config = dict(
    d_model=192,
    n_head=6,
    schedule='cos',
)
Each number is 128 + 24 x the weight over its row's rms, rounded and kept within 0 to 255. Layers, rows and columns count from 0. Numbers have three digits each. The size before them is the row's rms in percent of the matrix's.

# layer 4 MLP down (transposed), 768x192, rms 0.108, rows 635-668, columns 96-191
098:126157161142153110149147166149143119137149140120113137072117131139130154109152138147101112153101170106132137121071179135177165136107091146125143120128096115109160142069080066119122147105110118093104124153141149099125116145103124131121121161123151125149108124159140126191098136163090119094
105:109130165124155100111114114094138149120133117154109135111087104098142095130141110136115150115104115094124085073138090087107091130117175137141139150133112149134120161095107108124118136150112125101093107142123160132088143122162095109075134120132117140157146128172126121115114150118147160129
099:122141090095123170153096115156149140137130157111166122110115134192153180124129128130119107158131155126160157177135114101108130135126087125146120119147144126110120168072117131134149145141084149127149075184126127152105119165092131132130138119162146132116122174083134106146120126151154173140
108:109084142179092176175078121127171109131144091114122124140116130094158123128141158119112108107130091137114135132098099170154156109110112141126144076129094119095179159130162155142158166115163099151114123107146151128142111100111129137134086170083093108124103158157153132144127124117102125109
100:126096141152145060126098097127154110101104125143153103088122089122151155140155164130162090159119143114132137101139155092135088111129138123125125124102144157123130146116120102124153134135145113125113139149118096151125119097153122161099111147132126121159095179120115074132124151102102112128
096:188155119118108130172099076140110130115080094140103094113134142098114145132141140099088115144138084130165140161126115145095120115130115106132098160156143147131115139140137150109139130145124120161124151106161136106131148155128153157112124095108089090160119133085153078090117124127143121103
097:147077158102116122156152146108109104127110190137110174154161125116122101114126139130096118128134159104115117148141110124156160098120142117142108175091126123084156135103112152100132121130082174134143149122124158122134127122103114086132088146140157116138164148113078126136120136117142147131
098:134101165121143106156120135144134131184106122139146103123119161164123145155131104157117112110087129151105140109105126144148184172136095107142104111136129153161096115092137150147126130148147115148073123125100156093176127147115131143126124150133150138096114133093106124113111114085132083073
096:113138115114097123141133083145118144155087128143126121079131160095123109162092124124107114134123085122170132078106127134096079110152081164148110089146155128120165089092164133124144137114114137132090117145100169130090113132095132125101166102162127091149142112107168119117117150110148097102
095:124161103112103089163105132109133115100153132189069128085110145142148123121145096119106124158096164129145125114153128159120142104152139136092094133097128170123128071074136098157132112086118144128123160171093139149155072115104150132090143152149127171141095120119123099130155119183156137125
105:138119138142107111110103120160147163151118152135159118108160117149112059120129122108136144127145058114147121096136149099077123155148146094096144145097138131115119082122160119101100148116153110121133168116157104108152123162150102135141188121133147111125132104158083149114120144109140091155
111:151151105148127128210113107161140133105153088160139132148095133147133105095123100122110121119124200067164131100166147131154105157154101104133083103141092104124120111154143157146064149169123124131140145102117158106130136123126125150131131113156129128135096114173172156131140143111120145127
101:148138156159109084105138149126090104124131092150113126118086133058146121121140106137125145149160103122106128138098121093139147103155130147107091102165108141111146103108103132153123137173135132093088126114086104105104117157164114130110074103092102149141110112103143128157089187170106140105
109:139126189136104148137106103144112156151111104152133090151119150131154109106128114183109138120095140112130093124123108125098136126127106149112091162120161142110093137097128153127132111103134161128151148130142173142134124130164115157096125116140146177163153125132080135094137124124139125123
112:132163134136177123111163091104168084151143163116078108111140137164165163094172140122120129141170144111139156150111117144154108145122124136117167127123129076131115157118114100090125109106135094078136134111133093099108088133132124107167131156132121104124123145155143153106164119115123114147
103:119118142131135119100106166148117108126104153196097159130142131138148093101152137177136125088165097131126145122110157160111183181084167109152179128131117136156097093118113161117111133132086064108140158116146129082155153133118137099133084108085107135129153149116164136108141149159159098119
111:134155152107144097085152094164109171157170096127136132152163167077140111139163104106156109110129144107112116132166115098065064117129125123118129139158118128131139135135080109146136099173160082148159149142123091157120138148092113139143110126088085143107116113107113099134140132114103178137
103:154052120075102124110119109105169130118129152132130148100182105100104137144159134123154117144115116172094140143128135143126087159133175138141157116116152125158126100177115126128138122142131111131134145141123131124122138133132144126144122154128091108133177129184135121099094083149138107125
111:113104154115138158153133114086107164144134123150140150101151166118153145132126143123153134106149137143108183144131102146135131098115127118161091130162151117126110110125124132122118131127154136144083147093112137114143150130132086102108175101134153140146093145125211124126098094162127082168
100:129117123138121098090128086089141115135108149118178108116147124136158106052121124178139152138110106155144139130115129129092162158103144141093150118151152103125170088146112111136119129107142163148102103139133125128135137132125150114123093129123141129130110100128147132151102144139163072109
101:123103127117111095088118148154058170149127124113177131120125103113125117125120086139092119132105099114129126127105129108135075155098096070158122153143149134161130138101137136128174150124103097128140093154132118169123107127159144079095119131084117139153157113131107102154146109139135130169
097:151166116160168111100172160155154097150101134132134113116139089097127072145091102121128123155117175130126137093128118176133156143162131109113125122120090137125157148091079114096136080120159131109076130155140190111140123168130137097131128123152109141090152162108147118133180129138132101137
095:117127162137136112099118128124112102140153135179132141101176137122142137158143078143087104082100128121111144095092153165162123164153144084120131157150122089093104124124113107101091125083167106075086138080138093111144133152117131126134130087093158120108146129107150099112144079122136089179
093:176146105104135126098115101149123127111129125122166158173113112079123142144133137128117137162115117117151139145134149129111170129113141125096128103103101101131091166121144095149162148133119127138155150133062129181109110114119113116141138132110152160097157111126138108090125097161126137138
096:157117118121129126095135125134107128126136112131138104125154113167126158110144173124110138180153171095131158096133171141108153141141117210145143084113139101122159158117080108151132126107130127132146123160138140145131126067111102079115147151087125135104129109103152109167143132119134132071
107:133117138132088131097108130151120159162141139149119146149078135164096123112139119118130131134148138117141112154114123104151127091143098131182096146128123117172108154123133121098123111096121165159158110139109155158097157143161133102167123112124082109100140179137066088170111080114139149127
098:131118111103081138134089152102126136099108065114120093134142135149118144149165124145153124123130177139156143134124165108163113150156133134089173084124160167112115104100101146144125094148158095148118140134132162150115100127159109104107171068135097083150140125130138117094127102110089085163
102:138135149135107102126146107129146158127141106136142123117122061100142080071109117163164127153110147112139164125133137147154132157102146169154154119068134145109122111075148131119103106126083058133143129161124107138121157121126130121141122146138122139143137085163112146159103103144098128136
109:158140160111157150103145155154117119112106127106093154170111154148173089117149111135153145133099199090081156098104148110167156183118118137099113147165165145125161157127115118093150151137096136131127157167139126146144111125107114102072135116096119160095142111139139145116132126165118122131
102:163131179143134133090102153113137152142093121142095165158152133141131119120121149125094095125106091134130148156124122140157156066161109103121140097100089171131118137122144178151140135138163160132093128105148129117096142080112143133075124107111097153111174135105136159104110154112148113110
100:097119161136146109109148121133150131118122113139153118125137113124134084137132134177097146154120144111091139110123085170104141184148144163128194129134134143067082155092128160121140187077133136119146115181141178120121118117141118120100087131138153111080142070097136135098142121130126137089
098:136106135149111173131132155148120152089151129102116131149155205160130127099140102152128101181095127101109160094149136116116126166077139107149112111148112119180125144138165129139152125123116181114132196112098132052126116132134154107132104156109130153146153121112154152128137183095118104158
099:134133146133084122097078093105119095128138116149137149108089103165138167128123088162097133129139153134147190125132080138144161157128113167114158113109094131125124160113149113091059129161116139146131139109155157154102112146115100134105156143158142155144096075078124078121131132140132120109
089:179100116130117169143144147142121103145111079091131119122118114172131082142138079150108092145172109135182109122101159121186127152063120147103132086113148081141117079143114127101160126095127150153129166119150104134126122107143144135126126164110152167109107120104154117111106133130118123143
# layer 4 MLP up, 768x192, rms 0.142, rows 636-669, columns 96-191
107:120124114130110112122107148089153132122131117132113130112101118075160113134134130086132141152098142115153157153142124094130109201135123140128099075163121107150137160149087137138147136167156112141167158095146142070087135156148147138135123163119142089152112127126148157077100087106147150120
095:125118109141162095163155133119145115121120158128128134109108170103122146122113180101125148145145086148112128201133113118153170151085073154116121140149138100116141116109149151092128140145114175117142115085094126149157116150133134142176119108101151086185146133108133103150105121161121144113
111:125181141105141160108155144100140139130134130132102115079094138155093113112116181151155115114120104087125129104170133094100131156102122140150164133170134107115088099183139142115131189100105130115091109122140134111140135108144084121126104170113138088130133116084135180118128136085140118082
102:160162155122150158122088130113140092080097140098090125140112184137127101131111133121102149143112132125187121100122116133107126128078101136138162097162128127124141162127125095143130091139107176149125123111125144132151119171127136121119077110125159117118118127114105133132143102157160142148
097:128152133143122109113120073069161110119091141106102144124136104118138142151122137118108112110076119121135115181146148114149145124105154104098138170123090127127109118140119091119142145119114116086073143099137162134138107090127118150157106172122089144112124121130137126127125131197117196107
097:144147155146136117120082118201157130078161115141149125112154128131149172137128190125134089109143107139109146123109169129107142117193124123146106112122079154136132110127131132100131159132107158089151132093148048128098112173124135152144192154114125125157098128102096147096148118135102117131
092:136138099124159117133180108126119135132126178102185135106107105112119129102133120137120138075166100106170106132106174176117133146150139144121139104127159129144105148124092126135132097129106117112148067133149118189113104141133162101095123140153143161136144145095135140132114130155118173126
093:123099102139138143126166075137102107102131135122098089068127115146065103096134123118113198183079099126088161088165141164123098160079094126142131108112143124099161108120136162102113137149127178168127144120113138112097134145115076104125121098140124119115127124144146140132126136156112096103
100:132132131139107151099083134158120187156133194121135158158147132124113147153113072138165106120117089118137142134153152129152137118159100112143113154133151107113119121161111127135134107151159150150124123093097126104080145156197138160172116104163145082125158138105132118122120152093091114119
105:065098109133156126131152119129145138137109124147128104074139080114132122087119135146149114107188163104127104142112145145127130068099106148168121109080127123113106145109114126149082140106135142114089148158133172123106124119123115129122139164124147125122132151161150097117102129101116137116
109:118134116123125157159095084146089148134102104109094131113112135133103128119135158127079102162131111141106126131165073117116181122127154123170139157117138131094106137104122120121144151109139103120124087132133145126118130164122139139101117134119125147142121152108132118138165162137080154131
097:131147165096107137128100129134147158163139130118159120145130098153104164109139189129167099106106146102105165141113161173145165088096102147084113112122144125085166091115138138124146126118149118124123130152133175084149112095169132143143153136143090118133138144119139078168127122130129173099
101:137098104137099160163098125130117140124134163177161131109133125150129146089127096114129132136098135128121128125083148100120153141121116111127154099139111096127080145110139141114164126152086132109134162106111105120132185141161128104132083124136152119101141143127179113122120129088123079078
112:118149139128113114103135137102090180139126139099128126123090136134155088123076148119112144166114108159112140101131143106126107145129122151124113144155117135094120132129080137139106151136135133156112140129105136148103098141165152107075115118166091120113148100117128110166114163132137126108
103:106107109117140122156129160136116146143142119117134124115118131143134124144161120149085105119119122136096143176092120107160143162116125152155113117105157098073133173137098137187137115122167151126118136121121112133118138148176154152122157151128108111113142097160125106110091130143138195097
100:088135118134109179113147101170110146154133156126105158105093128121108166076088095129096082110143125134115120136078099111118188149111182099127137158131132140151076114123123120099091170067090161125132159084146136125164137126127119105117106139140132109140151162149105115091116182087150152137
100:119122124121099126136120148053105105141130119145192132152119128120137092121124135158100121107059138150143097113112174133103139134101165151104094113107126122096117117152150094114156157106110153140149118137119147131164127156149111120102139126116168094100094135130144120117106169116156153117
103:119102106140115155151110094128111124125145186144114159161129141131093073101123174166113107123139185135144105150155128154140091128091067108111121106117130158081126129136114180129126110112111138173149164130152128148073138125124164129148108094088135073126116137122101075113139127131144159115
107:126132078098122128135140127121116154136135116089154132147108163115112201133140108144124148135095101163125147140110133144175139097150120127098154130126178134115100161102071127150112104123126149179175137102145103106149092124156136131150115152090114128111114186147079130154177147127161154110
102:154122148124127109166114145126180117079140132101115150091118159109132134169162127112105155118121103122133105084131134103089087165084119127116142144151121153107125109117190151131051153126146148109080129111129139110125163174138121112134132107082145092129121159144126138161087108102112131140
092:122086156130114121162157124127134115143114141103107185140130125111173149184162125115165137118120125130109093109161131095124127150126133061124123167122138086163117134136134109092112109138099143114117156123149124134159107156087162139177102107132145170157122120094128077161080110091114137137
095:108129120144098164139125078137113118115134123142138138126124101094144168195111150092161106154179129113143083129128115110108113093107117138074093143100114112131126138112123132113132132127130115106155113110126141166081130154147166139157078139143148106115140142101112109107108141170154132133
091:154119116146099119148146102148123120104126084108128171110119156106160108148138134108109103132179077103141143154104156114144122129117165148078117160097123161121102112138119118123135156113154131155147130093113128108141084129151103156124137136116116201130124119119145174089123092099164163127
101:170143121120136176106108140122081106118205144135157155100110096158134140116063183089141154120142144134166111139120130120107109098134123142164123094080143151131102122123149140126147146141118164073137138135123126128132150114168096103110134135141114145133104124090099124150137125142086142131
101:118124136069122099178117114138098084109159096103126152154121146146136122164135159123152143121138118103159124159111113142140125124124158143133150151094125138116090113126162111115138120148127112129132118097160139132175120134103136125119129131086156128102101106107105143133106186176084158120
098:156113123126130101128111127152088091110142166097134126156107146106169095107117162118125123077139103164129092158090126119122130117133083140121108160145148174111143125131177139133132163125130117095104154159120108139085113111123145110092157104089135122118134101115146146131118109115114137069
098:143138154122086099097145144115158102152128143109131098089101150126134124110098123110079080145101141114137141147173102120132099104103132112142121131100095147149155091101155103106147174094133142135158122146148132138104154109153133130093116111105095160133114084098126116133155078102109119137
104:083139117189156142129125165159145124108133134153129155109129136153144144152149151118108154106149136113117157137094130125129134095114175118139127108092098124123113152145120114145111131149141163120155076130080136116133077132129135154132149159127126083095093148100140147144161123126143155115
105:143103144091178097116086118130114150159155164118186154105094127125126133138164126157130114148154087086108141151121083102108144149143169135152130143158148151143120133139122142087086148158099145129138129092112128139115124158150099174100152119109089093130125125130091151119172075139128117165
106:158095122081127151137119136103136103129132153087105109122117168127097134079107130108109128160101135158112110166125132146157128104100122123111100131100184122098164132131128149136132097114161129109119133147090121152146156110143128150150151097118113089177118132116117129116100094113095129114
093:127121139121163085150116135162103111167085153124141128112112102111143138145138128091145125098170068156125138148114117143116112107131116150126154165153117104134106145115119135149128086105081098111125098184121134135116162119125135121185115103157121095113145127100121112076136133163165108135
105:143124149131123099068130125160150099142163147157150100090162089107117130116080124154132165138137102156131108151141132097157099146174106094162124144150136094130122124137108109102080083109150123166117099140167123131118143149142124109135191115159121132135170135132145106094126093153097133138
089:114142141100113141112135126154143121131131159166124126097106095123155109152103132205111137138133132122146141148156138159177102173090121156134106114094089123167122145115111120127156132136101136127162124158118191128105103133115130071172115151079110084135105070099143124079111162101089128116
100:130130097142134111104119104088143162111158137107151140123143152126143179129093123088155160118124123121162099179135121133111080099114135108162086130140116123116100102093140138185202120104144148154121140100128149156129072119133178107135128113141165153112129118090130110144128128128121116161